Weights of a small GPT-style language model, trained from scratch on English Wikipedia.
Size: 9 layers, width 96, 3 heads of 32, MLP 256 GeGLU.
Architecture: RMSNorm before each block, rotary positions, no biases in attention or MLP, tied embeddings.
Each number is 128 + 32 x the weight over its row's rms, rounded and kept within 0 to 255. Layers, rows and columns count from 0. Numbers have three digits each. The size before them is the row's rms in percent of the matrix's.

# layer 5 attention output (transposed), 96x96, rms 0.325, rows 14-54, columns 0-95
068:110165124122109105103163140116141102187090123123120115082130127069102170176140130135068165095085134132171118122137134070091089137105086112127196135166106132091188023128099114143141101146097126118120115138148066172115116095129086148134147130067165133061110110056132146132098119167095094096
061:089117111130085118126071126135124176105134044104146140115087167080065113136085132130135129129132138103120154164117115103114074134131130125116077143168182097124181157063136155176080154162148123163112105170116146136159142145109232106122099131184125091134111081079169169146110103185158136097
071:135106107133137093172166129119128127095071063154131194159120108138104135092158118071128136081096139144213104132113055179171106154118160127117144154141140132161070116136102143156092111135105129171094159138066094120115137150133084128168110122038068112138131116130089108119126108060067150105
069:198116117092160123121119224161131119114093140107159137169119141151116149099126088139136120132100118127091105084201154072127135097168088116140175093056094118132134068120212186067126098097139162106093167121137123168094085123061107084128141101148104122136143162131145148144111109163152120105
071:142122155090086128118177135194174120170107122096070132105112141164167096129108086122151115102163102150114120074095104132087077184139188121078104140134170147084167152130151144182151129087084193127148123100105115163109133100159120173090148138061072102194188109119111122154130135100106084139
068:024129161166109108110169141165102114119153096130122161105146134124147170123081130114100135102078145095142107111145109126100134160104208132107108123095140198061114159096125159122195150180060094133150173161142093135139201113142098127130120108103123133107117133230137119135124080123139151134
063:119158070107145111158138082119124142079184127134158087128156141179115170088160094156146117114101141156174099129118130120055109101213082113164157159138177063117128175139135082080150133096148145081136088118121139154134118131114100050085164112046126098133116086154144120170122150121085150104
060:100105100174142084129177122089084124120161153123128125142153149106155104108130082151125110148127135107088123151099130104142055143153145127177161187067132102195062104105157100087102151178154158164172131101125055087134064158164152138107143123118195192139097112109131065167104156132112104136
067:090084102078111133130104165127143113161035202139182075095066167114155094138145081136181103132097192074148170185100153116099147112150138134093121118126129179183139090162091155113132139102141087187103123111160169157116078151122114152127148107135115134136171097098107111150111094157133154154
069:079131099131111122135160150165150078139136164189086101168112152162160121127132129088106059091167115139103142136060077140104105162113176155102149072118120140169107148078116107144084118120074135093109074180167143107109125115075148061130141174142142149069119158132160200092137162160143148089
070:156100120124126156205167152109061113113159138148096123154134115160094131137155090101129072160158142121194128145148122149129156202159136125097102123116148084081150069073147084075075084124124196143136155112106128142185120091165110151143084152129148095147182110126158110145057075110152163116
072:104175168047078137159103124113152152133145136086143116143123083175132117115110132146106153050123099171136093193159141125122125150125132117092079106077148171154191142104153079116092155152134169087125115174214153145115142128154104117171140114090129119121156160171149102103166166076099081180
069:119129156123119142117197118133071146115138131085185137099118148118148138148071117123164114105137107144127083113107141117137166214136113120145134091162152125082116070063160106107159061164117094089111145087118122054190117146163136105171097066137101095174090135118108078175150178103143173134
062:111156113144155162114178149115115183095090143064126120187143107101186148087137132119103127150201090158113160106145150144192111134111117172073107161164178084173154132118107169143098155108126149178131127147130121131083176192200125149090154179156113113166097134134151122160115123116073192118
058:070098064091167167075090096176111096128104126151202125119141160110121106182141219144139142133129096115168117090116110130189192132116175134093113115107152060137137140122136162114146131141094115078146112127125073166061139180100147097092123175136178126154120154120108125195141134120112113137
060:067167075124097145109172116164063127090104182143134198106141134101129123194101180084101107106089194129094110136134154164077158128078200126113116173112111086142162122178154106118106091122154100141134159126160157098136105108111127105144153192117146088117160080151176110125155171149095150109
063:070106090154142161102094122146168117128154210166133109150109103160168141137101123101127123114124140112197080122109146140214125122125155189164110134165147182121105131206128173149100124110120065144124085164105123151130083068141142139071137137138149211151116087141133165075133148118126162097
064:160162150114112092143070150106110111086211184172103131170081125138141151204120099106119166135168122207115050147122167138156127142123108117138106114129146106166070132120153120135104123110121204126119174126090109070115171146180204146138134099111083114165143145158136131173106123137125160106
070:138143114133107119095157118091112113190114150146118158189123110109166133089129128163078119142101143169150082159202172129170057064121095135140115081086128203125138152135111127084113137172151116135124078126143125165116103081143045068146152111189142134111047150103169133124105112101129108134
056:156096137081144097074123169176116143159038127117081108155091133145082124105097202141124135154181105138123153152115151108123111106102180107127077071147106127176146111112145137099128124183115071148138131102141164123090196116123204126133110079157136138137142114086113177117118037100162128138
059:095150131132088107108114126088156131086093134111076095139162080105214095199063124072130103141135171096045059139144085111127102141135141149147080148111107116122098104057160095096143116157140116090161128147151097100154121111120108107106147091038110085103123140149114095130109104104110099141
072:124143136137046118144121123145129140146136176094136148091150148098172136063112139140135090119085103108180131142125111102165101155083136132112145127157118149153142111178178169147126091132115167075179228155169135159105101067131104170066137091121138191063163160099169073157108117144130116145
080:107116140122130109097155083110163116209134104112186079138171089141129131143131160124101041071100082041166127141181127142122109165129129079081122110093120142074141117137114127140160141121106155098125168065119120133084115118089092187157105094152062123133134142161132047122119130137157160141
072:143112151138089082177141104177119100093178143084091204149160116137153123139112066133119146138130089115106117071121098117087124087126100107118116138117101115157149086145154109116173143159073177137151156124137103153120144133179098138145130090137050221140097191133138098137175082133098069184
080:104117109119124059087167179153121116100106085108103120165135098152131149138152155131176146122174143116080189096146091177153172069133104127148147174116142096086123101124162095046171123167156117166128093136139023136101147108136095187142121129180179117165110112142191135123141139139164141119
072:181136119115111149115109148096095115164103072067171108119087132109144128120112143139154130144137120110087139218173147151103156061139106121103101105105135066194149105080152074140106130131173164123148121107083177099120125122099125160157088095176110095109201097106130038099146096140142088143
066:096123101136151093148167143163095088089057074128090182144113165145114117171084141106135125105114115146090131126142130106135074139055180171115143143141138144151113104129164182150151135067095050128120129164111097117081179062137140139091170101130144163142151145167086164108123097104070181090
067:149176134147093126112102121095107167126155115152118094146123137136165136125050175134111144174179168143126103133183195129154058117108116170133095131136144177105112163115150141138156129152179101157207157145151118144169177040116154113121142150179178156118202088164171121132154151124157132093
075:079126139114114148124106091124081111107220050128109160120172167152157109149088137116154127137145119117136125116062085171130183187104143204107113156103126140051086097107098133169107092101084095072133149114132148114167093170137163129116108114090055119103139175160133156123164142119129118151
088:115079115124150101130080122180157139073157164140149181158092135099133207096104126128106120109098190123083133088196152139127157188167088102112123129116176128158139095150138154122153170097143105174103129169169125055113093145141177100118107066076124123104153059115111139132130137109071170132
077:156117123124108132148098087124114109168124129143158141133073164072088116148107130129084133113100121159159085184110154121065133112131087112136163103136075148135099114077119092158144125162171158077113120124160110101160070089128109069157103112133137254069114161126093106109053163113095149120
059:120144132103103145150140064125150155113132034140150096159086126120121155147087160126145096107159137152086152124165164100148094109159107112119149083061110191170159119125100138126092072168177094158125156139086152154180089098159116114181127123097150114158112154189174070152123087150190175111
066:131132116136097142152113102148130141125121147164055082140136138129128118172107140109150124089200075118123126199107133102117086143110177163111083121100136143152180126099100046143139084108126181113123087175158122129185075168187058138090103130134140111162144192144178088138121114105151078086
079:105114119099085126165163076134102173139165158110074109115144132098045156119107211129154100121211147107090158139099129129108165143104088125145124105122159118096198063079102105124131122113087087142120090151167149190133140137146158145127095171057153131179179085141121123123168101132144126129
085:132180093189149164090184133107109106184123109124081107146142089075153148113169133115116176137182156118156047147126193115114112115094075126119132131131163141141114173052107110050165097166131148160102127107137174178163155145166064153101130132128129084152139133150141136114095120142134124061
072:085132135158152117112138089084162105085193145126146123193100100114149105143143071170119088126095150097143093111177146122142133149116119118096115145172124140101115166128105136137084125099123144069110126038117151086100116130142171096168077121159055134067177119067088117103052157127145107080
062:216143094148125130113166208138150090109111167129104084079127112099096111168116138156041120153160153094092171153185139136152133125127128108120069138107147118167145131169107104116139157136129123095112167201158104166100117119117099120178159163100112164110124063128110105109124089129212153171
075:126092091068099129142156170145112127114134081118110116136057078144187146107178084193110146134182104131103140143100145152131123120077115112103183125112132141098084120089168134057164148138182154191140201084150088145095173078126163132126146085111109133164119066117147139163115130115092089139
064:151097109118114092109097118098074143104152088104119174104072153169107141067137066145120143112165110104176146112055153074116081147132113195097112176155162123111152092164144128077087197097155158086144132126162160122058096116159137111170145116071099187092117108115123118101113092117116110137
060:104200084107173127037136167130202098087085151114138136137152160110167140113068146175114102108091157127114129161110140111149122035134111128098122113179126114148108153130142164143142107126138028108146071135135118131182137121123161093068177128125132118143108106143145094086151174110133165131
078:125137116078121135156058091196101118165105169175086173151152198108172092089138107130109126116084136205159155094153139114112101132176161181111147077101138123131035135158134170082162110089139137185100145147089142134170113137141107107086100161134119136110121121084169126152111152095099113147
# layer 5 attention value, 96x96, rms 0.362, rows 15-54, columns 0-95
064:137116119177109140131097166145131178095110058120109108184150167070096146159107203101167145121110164123133174132151130089103082111147147122114158137130114092108113134137115098093087071118074119173162131126142139190142150078121150091096170133132052116102051136128092091185141154092168079130
071:175140177050130153120141109155095103111101103106086128149131127145107114089161199148100192160103148173181160107128129163120182094094137123112085165061168142152150114098174164147113136088116142103143141119137087116106126163081087129107099168128108115113169174111095121151139179169056189089
075:148155191125116117140148115098149088145137138134146143108082117180128093130197140094132115139092139072098161164088095115130138109122110172165102152123106170088114063144147142049141142110120147119107087114097217138112114094177169093094132135095121119116160123134159064085099173035132176116
066:086081160108160109072150139148132158149075096181131162096123148121103127146184107100140094083183165130082130081161186118113082124117189127111078142162111126078194169122152135138110138147157138101146097137171136128147068129090195142094107160066096098126180135101180168167131113119104109129
067:088093120103129141187128131117180060114061137125098089089124108174104168115146151108090095142107174126140112061129150147121117113121138082120121132131120131153084122032130168100048097125094132136206110157133126142188086113151107158144113106153177107119138138149131143149158124115100107223
067:123170138133055193152108121129118111125138095128097152136112091137125197163135102218154109162106138072141113098126186166099126143153130168110141164137205138139172176175134117194114154142092195094086133145096157123149080150151112096151162107086074162123105159163100106123139150106099155127
063:129158091141123141084148144120067130085150134154108138156109127121133144175153136106115144119154117073108122119127164139149102086126133120151203118097179133169128149096060125162184144124149114074206194099129071061150128187129134117159104104121182136116064144124167044146150152131158122077
067:103120106140102118174129106108100106173161138131139151193146139088159137104110126049113066095139098090111150076102138138142137070070175144080092100117058147175117115092130106093108152160194138128110158113101055094078148171093126091104157157123151124142178112195109121158108128093150112144
070:140086187139132175115167147139192103110123133123149107178166148167186152142145119086127134149180161149146168176110076109075145114089102137071163069092162082165109176145105135101134194204128159126117186160173135134194138082104150114099150151140115134157121129127106152089130167113158112148
067:230126158112093156165121092185142133167164139089141152107122138150088134164163132161131107133143132122133131021156167050143134130183137162124100125125115147106110143109156157099185105122095094098121135136160144062154159193099136126113133104155057131124116119133187140104082150184124136131
068:130144084120159126158124123096128168131101084092163135159158120182144116120159136184087151069074128093129078172147137171156178134049127142123122084130096151134140195154135103144181142180078151148107136140173116130215133093129166174154139157070125144152121128103146183144153158078162100131
072:134168155109147092115161143166106100112131156072119129119129147113107149094139167128158128118090116153118131147083157085211125167187169128167176093083152108101108159038118122096115103125083098090136102069147116099173074143173149122152149114175133099207127083097089064147149123132099139143
065:105121170191151139146107171179151116092095173107184116116126173096095121120107130170207140111137148151105123131132078161156139185189114145150075130097167169119159105103089099111155130201170197108179133140144108121113158131128192103089110174140125151110145173129156087134096164159101120086
064:111169089163101122114137156141134087201147123152230114154101134114146138100069117121105114119162200139108140117111118162173124209117116180105102134104157135105163074127107134089102130099105143111181174142115130094150126129146092082177124169143095132124038119061100135109172110114145098118
065:155109150142074082158145119120117116147135161152125171098184086130165115089140160136103066145121188179075097146096184135120171102058157116078174168126168093134114118125096050137097123145148088093127120134087119108161102084138157142114149151153088120137031150173132131132093114160139082136
066:073174174180121164154107103153141102165105147107151085175161171150152121136122119082063152107190099107077148159135128203134110102148048150117143102116140104180093144124158103143119113154145070104116144101182154150107148116112087161053124118141080173154121119130080174140152115183109122117
064:145117174168075134124098087113138152126128123132165086112149167165161139172132124080132179173066138133095094147125144079160119104132174138192124156118135152059179156179139116109148182172084125143133155125150121114135131154136166172125076066114126143087087109051104172105118166161159175078
064:170102169100222106191098155169047152114158141204146127139141119167105128127124162081142131150143164144162155105188118119118086124095107157152143094127131118133206154140170070113160150116149119082102095109092101150136118069119139144099130138124164083121095103174141137136093166087108074133
056:113107171113110105079128117133129075144098145154083119120088098119108138139134175134173107116074103114139160117141059108078120123151127130103139153161146087125142108198152125089109105164098121166190182071127192104167168133145139136101182124132126138157058124161128154148022095120186096123
057:112107148112093115182093106132141153151098187096167116166124181143182089168092131155097156170104173093104122100099115128163154070153088156165124144126125137137121141129117175121150113077218108111100170078181162155106153149174112160163138093075123098128080170138162120102100182120061135114
064:116116135136159131144143119058119160146138116094093120115075119162105123113072117127036186129090076167162092120128096166192171108078132139166112130107123144173159120156179114106136096152079149135135152172084110087092125058148139106117107142078137066084127166152163088104067116126118123093
077:109125132121175118129179136124102082116089135166140070138153089143136113087092139130094152091137083103134094080105172152132165080055110199108086119098115147104121115163131117149114134143155182131091126133028142122107115067063186101163120097110143160133129179147085114145161131170093110073
064:152149142157158129158109094187127114105171171142132150161102103118095092136088149087112073101150195112125124164069130211102107096124083152155166174138153162187107135121155120146121179157090157212138099118103153149057155081164124106117180147144090118100154153138133064168121111109132129136
075:114118146105117061058113081169093137104114148135149132126119171118100126079149139022181112167201193122105163100095120166121123140153168102125135158142131115118141130163144114122173047158154151156107081102132139136114112186134094185140120086178152174118162100158096111158101134109135107153
063:138088133153154175114162109158119075115069131179129116099156130134088074123131103070167138093113095128113126091079129225119131088111046124108149118134142116129112126149149169141165142115155156103110130109137095113134177100094092080110151164095137058153139127096184130041161098112171101095
064:116120114085043137073129143116147112137094116064135163101093150134143148099171098104137129128075131135067176158154082079086083150161118181176113095155125183151127134140191130126152133108068079189127097106087138073115181148132083189127115110111147161135127171111104096129103161102101131108
059:145121088133136045142097119122135114088140104169193120153140144125138176125205088140068233174137124136118164090154127091148110111122112128114107125115146144165128116103155121152178038105147075095135113170112156176188159112163103138130113151173113155147166132167150117094113165126167141097
068:121152121086140138152141120087155152139131107031127142186127125095169115090116135128130121150067127135171176131088150143164152126107037112125136136103141147154030115153054120129110122120163100099137109143104101165107104124145166151120138070118055130072149182087103161157181123124163151143
081:130112053131064102064123137224124111187125124084123149102113097149079153120123127166119124190116123174124137119164112168163125171165131132110131119081140171103131164129161163118098153142105132156121074169115152123118146177164122141113123143047090119159083087111147079102102148149107208130
071:143097145107132175150127153145147140052186161134146155101103133079149136164113199115095156056135130178125087090136111154096106141111101133137115067153112166110169105090090104102162198152166118054154161150088124141105140151128148113099144103090111098100130154129163150064086125091136056097
058:155174115076129175107101116155154104062083093150176143130106145145171173124108120114176178160172104147138138125097068096108120095125159129140152099113172143184172185144156125079155089139177183064100174161129093125103124175139149137099141164093184126160122122165100066123177134133125160115
061:171192089159128132134088169092116120123089116101089176172162155104168088154127150166163084123138084146170111141105138164113157093116119118117157191146142101172166097089112074142136143128156191122143149092145100147094101112123135147123102116102189097142154181233138182124156140094139149072
069:132183085201133105144087101119103115123159125114104130146116092085146176159116141091180128128163120158115194146147072124139158141124108111102120165119150108133124104152058145071124082116121167160163094095182125169122066107119168145105145126090179221179157090102138095116161078152160150116
079:153100162168168085168103135119126117159151119146134102149174151115179119161100108123135125121142173094131128087139151114091138190086091137114092126146116113135190176081162098130084136154205112104122125108163101146162147130125160151129123211162204180102146128202151145157174147145197128074
068:083123183128133100168153123113122142142107135150154118206138109087135099157131100168120105076124090142141091039152177170166121104116124163120060091144131116117126148077160157135089151108143105110132119135043110140132126065146146082185111203061093124098151096086114125127129109138174116159
058:135219129134058126166122103176111063141114124142124159101122148147073124121141177126097149095165114094102179100121167110150129118095077101125124072151136107097158169146115105104121189097126191132055168104178140162140158131106116080105120182141101119140133094152125081145043109148108123110
068:145114094174154159159092144171119154096109160135147099162085141122129168120124115110114051133162140165118147125082082120171109147139087079092113152112088123109100151184216154179170136146137117185110137117107148113133189183124133135139129134141126159200173123175104104113071151113209102094
058:172126097158165136130167113125129158155113157108117119171068092121115110141147078164104075131104143134141183122119151146100076206173097156078138170129146103119110164181115118099096145101051099108111120190078117131096139073130109091111124182127082126104167138077176092116089082098103087094
058:116077118039118082108178125133208153158144077153173146137118159183115162173153134109158156161100115126069131123132131041110141149115119126124140057148120126153104124111173158137138086105095166103154084072094115154088152132140113122193151153150123101153124149132161092202106161148135148134
063:154153122117162144111166189161117148149110060152115139110156145141083121129162153110094059135121112141113107155075101153118174111183175106172127081100153171137159150163167043091158131163099059129149172148123117101112123113157124181124117137117104133073100074083117106089109200094130154166
# layer 5 attention query, 96x96, rms 0.157, rows 32-63, columns 0-95
073:103153082089130153202088106144108149133206177158132129159156149139119142050134109129067176164095107055141173121145120145175101132201105131149129119084112154159089176113163093140126115129151165073103112118126155154129110103107150136077129129085147087129178117118080172153115115113168072111
078:137147109112132113135119059158116155123185168160126111131113130080199141107081109123054166183128103119141158101185121153095140091131091132149149087127092147121148181117128051135143129093109191091093128146131099138128117120132116064092113155127159140140145089137091157149214082096136055165
076:145151178101110078124134146102151139107016168073111155141120117152141122159117126108133139135132140199133088182125137069115130180101111165105080099194176057135098087108091188100139125100121147170141103139098083099134127156133088106110127094092101083092087110107182142109111122106102151118
079:112143116137149171149179168161157229174154174152117127167110084129072140171146147094109108073128146142109080138114150154158102099151049144108138109117136126108114118085137145134152129127151101148089140173129135203091123123140175207110136181145155147115160120126107136156074185136182168155
064:116098130146158178125114054055085142144147110075135138123157124098111137123108182132079102083179115102122144114135107152066153146179146103089134223147122098084111137137158163131081124145172127114173131069142159157110116132163094125149104151140130157202115138133139114184203166145137161101
082:092078108132114162129094080101181067144153158099132125151122136120165144119131121130076112125170070112122147097121067171163116099110061139134124124116132115111073115176157100176095110165154097113056064097090123177131114087154170185108115064104151163137154114134034158127145125127137136132
085:089096131086163175148140165160080116086122072048184171129181129124168115127102122149148106135103107210170092115101160076122082154140156077103098103136089083151143104112133157156151166135147120140164148142110121104134109208166166127136128102093105101102111143164155118041112119128145159148
070:113130087164120152134144187133125061126123132096089139086158104177121087103158183122155107178170111124114155133133081093134182092122075119101115077107122170145120105150085156159110074127119061085125099091089072123103102085132167141083149080117127100097104127116094111047079122160115174098
078:131045093131101175105105086129067114098171131146060121063098127110161091093147194085133179121128096079122165130140148110065088078105098090149173159146102151087150144120093149165176137124096096100123134092090160125092162144107162119115148191182133134124137080133120110159112127135160151098
075:121187057038107164169111191111098150091153169091072138126175122098192151128125113089119138153111130114136146168150142130098127157164170140114124136099098104122127127138117115100125066055131123090125174188167169124124124145118140072162100156101116100076075176136157153146101160136121149084
077:087091100120107131147116108114110125091154099136177136190102174156162117150160108120132131081056080086088081095156167101116116110134156117131100105102153150090156113153135111171018112099123151115156120128123209115110102087135169129166176128110143142085120187080148108062118114132125163082
073:147113154150122089160113138196186135132117129042138145105155174159118162118112162152141120132167144175094166159145094123134112123124175142095124125148048148158141105074110162089121145104131161115094120144157067081120091164139146145079147045122140126143133178169108091092087131104050082139
077:109084178130104089102059132162138128120139097100176170086101171129164178163109091179123161130084113143103151131147195111092103103133161075142135100133133122107087118165113164112109053104070149094128116145127099156113146113057146127091103133107127058105145180119117196080104114110150073118
072:118117095125107103137212095130172192146112145136117151056078139076150126157062086129091084156093148165101105117096120155106119137169132147095139191142105151110124122111115140094084179140130133111153094171106133144141098110084067150096176151092109069083091098055140138149112113119156178152
084:128078092170119142076109136140073136111149157163137148136150098147141144123140052191134112116110130082113111110134127127119127198104113179161124158098097159122130086154170147111076154133188104135155126145146112063163117173180154088192151148099076166137162150122115160150093134164161213181
075:164138182150083126103112129100145102091058143124082112157117137198134151192135138077138178054125153172127099107146145154164059073144152177121111135129134077163173077111171153205100139118123153133202138153138143121124114108133103128149143105137129076090125115134148146136153118121109208132
086:170091096119108140113144101108128171154180099209111114111074160104188126115138139133147112119138160068112144098106132113140115072154100130091137146040130118091127128150111052188121173139109182140159069146117109142115166090094179138073115130166114175074130154114086165130174115125157134092
061:180159122137197114126096136117082148127098144123141082133136089178104084116155111098124138095113169154130125093080138124194162157157069201127129087168089136170088109153187130127140176096151126144133144121166121095120098070134126130164114159152106090156061138070057093088105156123091154163
081:111135082146153070104153145151105176122096147120161062164124071122130115090149121129159038104149187167147195102103148086131170166131122072130138143158099101154145088132137060128178178072147146118115151121184139119118125105133082091122124098122162136137070090132158115109117140182163140182
085:131153126108155118115063073101129143145153199089132162099197091147132113138170153126135115154143188101181200143107181174095130092164109137154148169101124165113153199092158101168148150124167119164166128145127153101188132139152157120114159137151148155122127190099062096151153160096108111173
080:108062127060080146175130148066120115086136168147164103119183156100125125123151089130123159087147133151081080148087158191159155143078096110101181091117115181155149141162099112083145171117137134148122074160138137102144113107061104095175171169152094123066066119126114104096108127120107126139
083:072102093136110096095109129144155115116151117186114090175064198188121104100075140140152119120144184074198129157092107151115175143145087088173160121158120162139104111197119149091096143163141138176158101097121139167123114143109145097125102152091175127071139138140119171184171110091157151145
077:175101078015094145148142125120120131171106122152075147137126099173122097077143141114126150109119130104054149185140138125116124142204114105135104201142148163117106092170133161137129141141096109207110107134089151112096202136121133174139133130172154153133113176124066111146111161145139084112
079:154118121142142161160106124115124156148134140165141164077178150151133194123117084134186161125148120151126124065173152120126067116044098092143166126086136137165087157206142085111181065168091086162141100097084145123133147091045119098107104120173101127105137140095161096149109142138154126132
077:130087133098108114122119120132079089155147164148143087167124191127176091125191134163110141151106127080146161148173102166161123096151143143095145103113116106118115181086168042113104156164041094108126079104114123152166143108105159092174172081145172102169147060135121136164153113093128082123
082:135083182111155096120090080091119087116171130202122130138125128118125179099160126119113096171158153080134136104134150156184117100101056080155155177058092126127090135112113115164033082140092129123155108132127141170088109129067150095156129136103134157120157139160142102110159161200126093127
093:150096080155108143199090120131028137149147159148103145106126116145111129156143109105148059108100159061095088089119135132141085156131142136085126144113093167124111116104132150084097125151174039121123086132166122180138120121114139121082074148050155145126100074117132118097128147119182104180
082:161154190144194085150109160136133146112106164125168142111116123100134130246181122115115108163148155172119106151136074062139095136133101152112149155113142135141099114134105152127143102095111161178149127147132106104112138161159146173182133040093123199134068109166139119104128175134176155096
090:171112173165154160104087113055081145124171130120110099164143116184137100132163152084126101131175099153064086133103165150107200090179143080133087153181096126113122095177155106114147081136160143093136173125085093158121146154152130175150169142196149139097149142129171177116111161112105156154
082:117084096123087089103073133079095119133133131122096139111139175093106112109081125142156177178137162138027216166106103154123107123086060115137098143084192104116143115154116091129147134113127145135126119058108152146115201085131098150069121132133159160118107131138141198117174121130115104126
083:091116159104086154093138124148117159129174154099183163114136096157062163131166097117136119093114149209095075139103107046174187068116126158092109169144160128104114087094163138117104113118105118143158119124155208122107068139095159152085103107091088132121121182122117158194117126125144130116
086:156106106115195113146128184193138209131118113154069095106116114101132099126177163168118129139128131143078133155135162153193136162069152095152091091142073084170111083089132183112134147130091162188205093165163140118140135099117154132121109136101152127184151172150160142132145113119091160129
# layer 5 attention key, 96x96, rms 0.165, rows 32-63, columns 0-95
053:132135118123160116120076120056093107024122140138111121146148121196157105103155118153140043086163143159151066120114140146134118157196123144114153178109092164138144127135118116106097101122201168080116136176141145131131095115130160073190085131101106106110121140125193095103113101095105146092
074:106076098173107140153092073105142142117149109115135165109104145138190170112140071124125126140178119115144198097118113095172117102177143147145113120077143146194137139190180079168134095171142111130153099106082138137133145126149121130109082098173162153154183115125160177123049111077196095124
061:073079095119110142073143105101196156129139106120115104049065174104150175076129106138146145076104181178208118082113110126153111098159122129154167120140082161159173097179178115151160131162172103153118115183120158074167140133155110148090144105183106115120127149132131139105100122121114119148
086:111197157053119106080124113103132107173069156087167100109120129112084112106112124082157157166131170114139091165141094101121132112094154097168150136189150102111115090114111188130137151127044133206163153093172062121128129157120139139107183107104088084111117138164096108104125128172121171127
073:186146051146098115145127172093196094177126144111147052136143110106125129144135142157130133128135141140133125165115126134168137127121176103143195129157106115165173120094136156172199165081097168139114106079131134088159108123145122126121205181138116133111139137164156142083047107151049097116
094:145111126145085148090092116114163099136112078187083138079051154154124088136145075093150102094127125084177148125118131113094132124183183174151127177106161091104145146147129174122154131133112182091195094134137126157149111105102140074143105115192107105148155104114163118140128052105159109052
088:200220128130127106105191156110111131140143131113143114103142100119119155132111164065140172096121215140106135158159093117092198122132123144133121173158078160153150133120158176078124059094145112064118158103124135122110096109139069171118159156102093163189139123085128130144123134136089161087
076:127149179126153118146180137133134173173108123129167075128133156132107136111080040156118141129131115123131125140116135169140077218160186154077065179178157128106133136091169069119153138148133086184118103144192197127128083173175113149109113132155138144099123152180141154135120133165135156134
076:148171121126142129139130159135182126199166132142160137147088153134084145097096084134124130125182168146149130120078144110168120135168131114092140130080187094127137190190070067163082178118145141145158125065088143186159169079150132069149109066135159163122121137115088150155149158105132121175
098:171112087161138104151121110224102133104098158157148141082156119089065093148087136169127093163069152127091061138176100158115140125147071138150130073144108121105133126071127209106118142139128113143120174171139117148134170167193123172130178142133080098145127114176154133124128142111076104158
079:159088102162185117180158160152098102114125107142122083133150111104136107084126165090138073173196114153138150174126122117126125167104116111110148171089097110203095159133085140139167094176108066114054105137185072080099167145154109165134130153161140166168155148146119138199145128122139098152
093:133132148115162089179172145129078154049077067159147131120177102089117146176180118113144143099165051124158118163186117107125149082135127116108087101137164193149132083094124164139133084164093098147121183130177116087138158112167134146120174186081136108146110129094127113159121149125124188121
080:153067126127146119178078077027152070136130142130145121147144163151202108193107117091159123098150148123153106102111099099174089123104089175117085121125105156145179144126137107105094194091195144156099117109113113127152093108120198113102150108114110163120067083168161113153144129126117130125
081:147140155125135144171164133116081132052093156125104060172117074092130147097134090102159097142076140164134074116113109142136123131080082120152110098122119102202146091126100146124174108119175090093120163172152170083122160155179144160099152128048147134132114166201110149116150174168099111148
074:133158177140159114116126139155173077118088064138095139123130104164095136134125149084121162130097201187139155120077135124105145149116136118069150083141140105106151138104077124098152123087107206135135167128144109143148146188098157109202150149135170144087090096159126108055154185101139055130
076:066176085147115089158153166069147158149108095098110125135096108112139108171085138134124092133120100106123183192131119093115121109073095093173128164109103155095117149167087069103118114110115184126081129158130164077141115090150186122164189139123103155096133131104136168148098130107152022121
068:113113156128128141149116092129145052128122135129090128078200182131076113109108097166098121141168124096169169132107119147147133180088114085171104110167158161163102117121172109093170100144154094110123077131112174076109115105196073093123142177130176119112139098113202114111110047120095158132
131:105137112115157134178158132209141186124095121123134129116151101063147178137089141094195149127094142145141063151196130125056138125121111157107118115159131139150147108106124185058120085158113116126115139144121089095075165175150162198134172132104147117092118167171143098150159177132093156168
083:094078160079100211137128143049134132134193161093099166090147150121099179091159143164074144169124102139167141141130104103134129137156095104158142161088166139149147124120137149124114147180125135114201102134081096168200102108074143138153085127135120145090187136153136170146172115080100109113
082:143208157137057134105146089134106141147141099131085131104118191086088149084085142121092186115168086174097157171162081130158128099154152088122140113108139068059142129132169143169115111135075171160112111078102068181092138149109150180107106116160081132148136087130120139134102124139158122087
092:173096138175183146057113135092147128165125112127085117133096144130173103155117105151074135198159093066132167094106213146151121158162163120163101110094128086121073132135156136181127082115133151132139158133091115137142131119148178142141023123144163177160126152118180125161120087105160121126
082:106138183094171132136171200120115146127128201104165120128192089081104182155127155071106143141069116176132124105114149159090118060136114173105104128144082134107129129088149109119169054123099107135094181111154123077128165098100145198099168091137125128164097151112096117102108139179132106134
077:124122157169106118095102177100124136168082127163109111111153131110134130085183119098142111137128116148137205103122160111132109117073212145119168052169152088086121161067130071112146159145130085063126148113127106130166141143145137041160106077120127115131171136132191136103142083131111169174
081:114156130130129131113135120201120166108127100127111131163121084129131113174103146122156135167093162140136069163116159118126171105156115101088080147178107183140109113113136196106065182062165158091132184103170132170159073186169117165152175169126129126138134168188113176139127088161083154149
082:131146123087140109113142177102116153081086069132152093136139081099085142107103108134129163109144136147127107119158133108086131154099123099124157143151136148125149080082100201113112103092142088120112199179168113095124148134119106113115137157111047125041079177103128086116185212171098170125
107:169137123126148121151149132149097183126135115094135101126165108132102133114132160092157141146103134163088100181188095168094180125154131161153111124156107161199157118123104143082149113171091125127136193150144095087089136182211108191058139169079147102091105161144092138091125187099100154169
077:113134137112183102085185051115197124114167130166132070136138163089120096091125108135133213174158101182115132142121169121123214076109124162143167172143151113180157150131148114154131173121103162118123157148136127108129111091136088145166174169131137123126142146098098112170179088147084130077
091:105075118142063128129090111102154080153182107125116160117134122180092135114049099128079142168157085120098143072118154170146177152141154137171131099116114136110138114115145095140106122120190156117083152137108181140123142116054131068073098156223165151126172106127134171167097093133133116115
079:067120096148122112144172141196111130148150108208122114088133057160122128126064134121122188158086136086152160131156096156166091171132129133126103084128079115126102127098168132115099122133159121156148058092150088090125134135120143102116129110088151189176114173045075101143166109122183136137
093:147194126101182092163196149158132150113111137120141087139158081123121121174135164153150116116072116122137060127194123171107139133093155178141143098181092135150149103039112168110111105161140102121094162150140137136100121162119152151201162169077103114147140122136112099152142203141060146120
073:133089118135167077137089149120064118121080127114093138124135161158167120098166157081155167136183087076178158164157173185115100159121137150135127107121092134129188155186155115140170125117154187093115094163116079128201137074129107155134139134133155100161154100161124116040132171141076132132
078:156123196129106148084125108088130113140159107157107131133107169108153110128081140115133098086119121077160164087063170165056132123133134117166090136184125133117080184135114111111141165142153141074099151139046082155087132078151120092170086107177109097130120107094057178129178141101155106111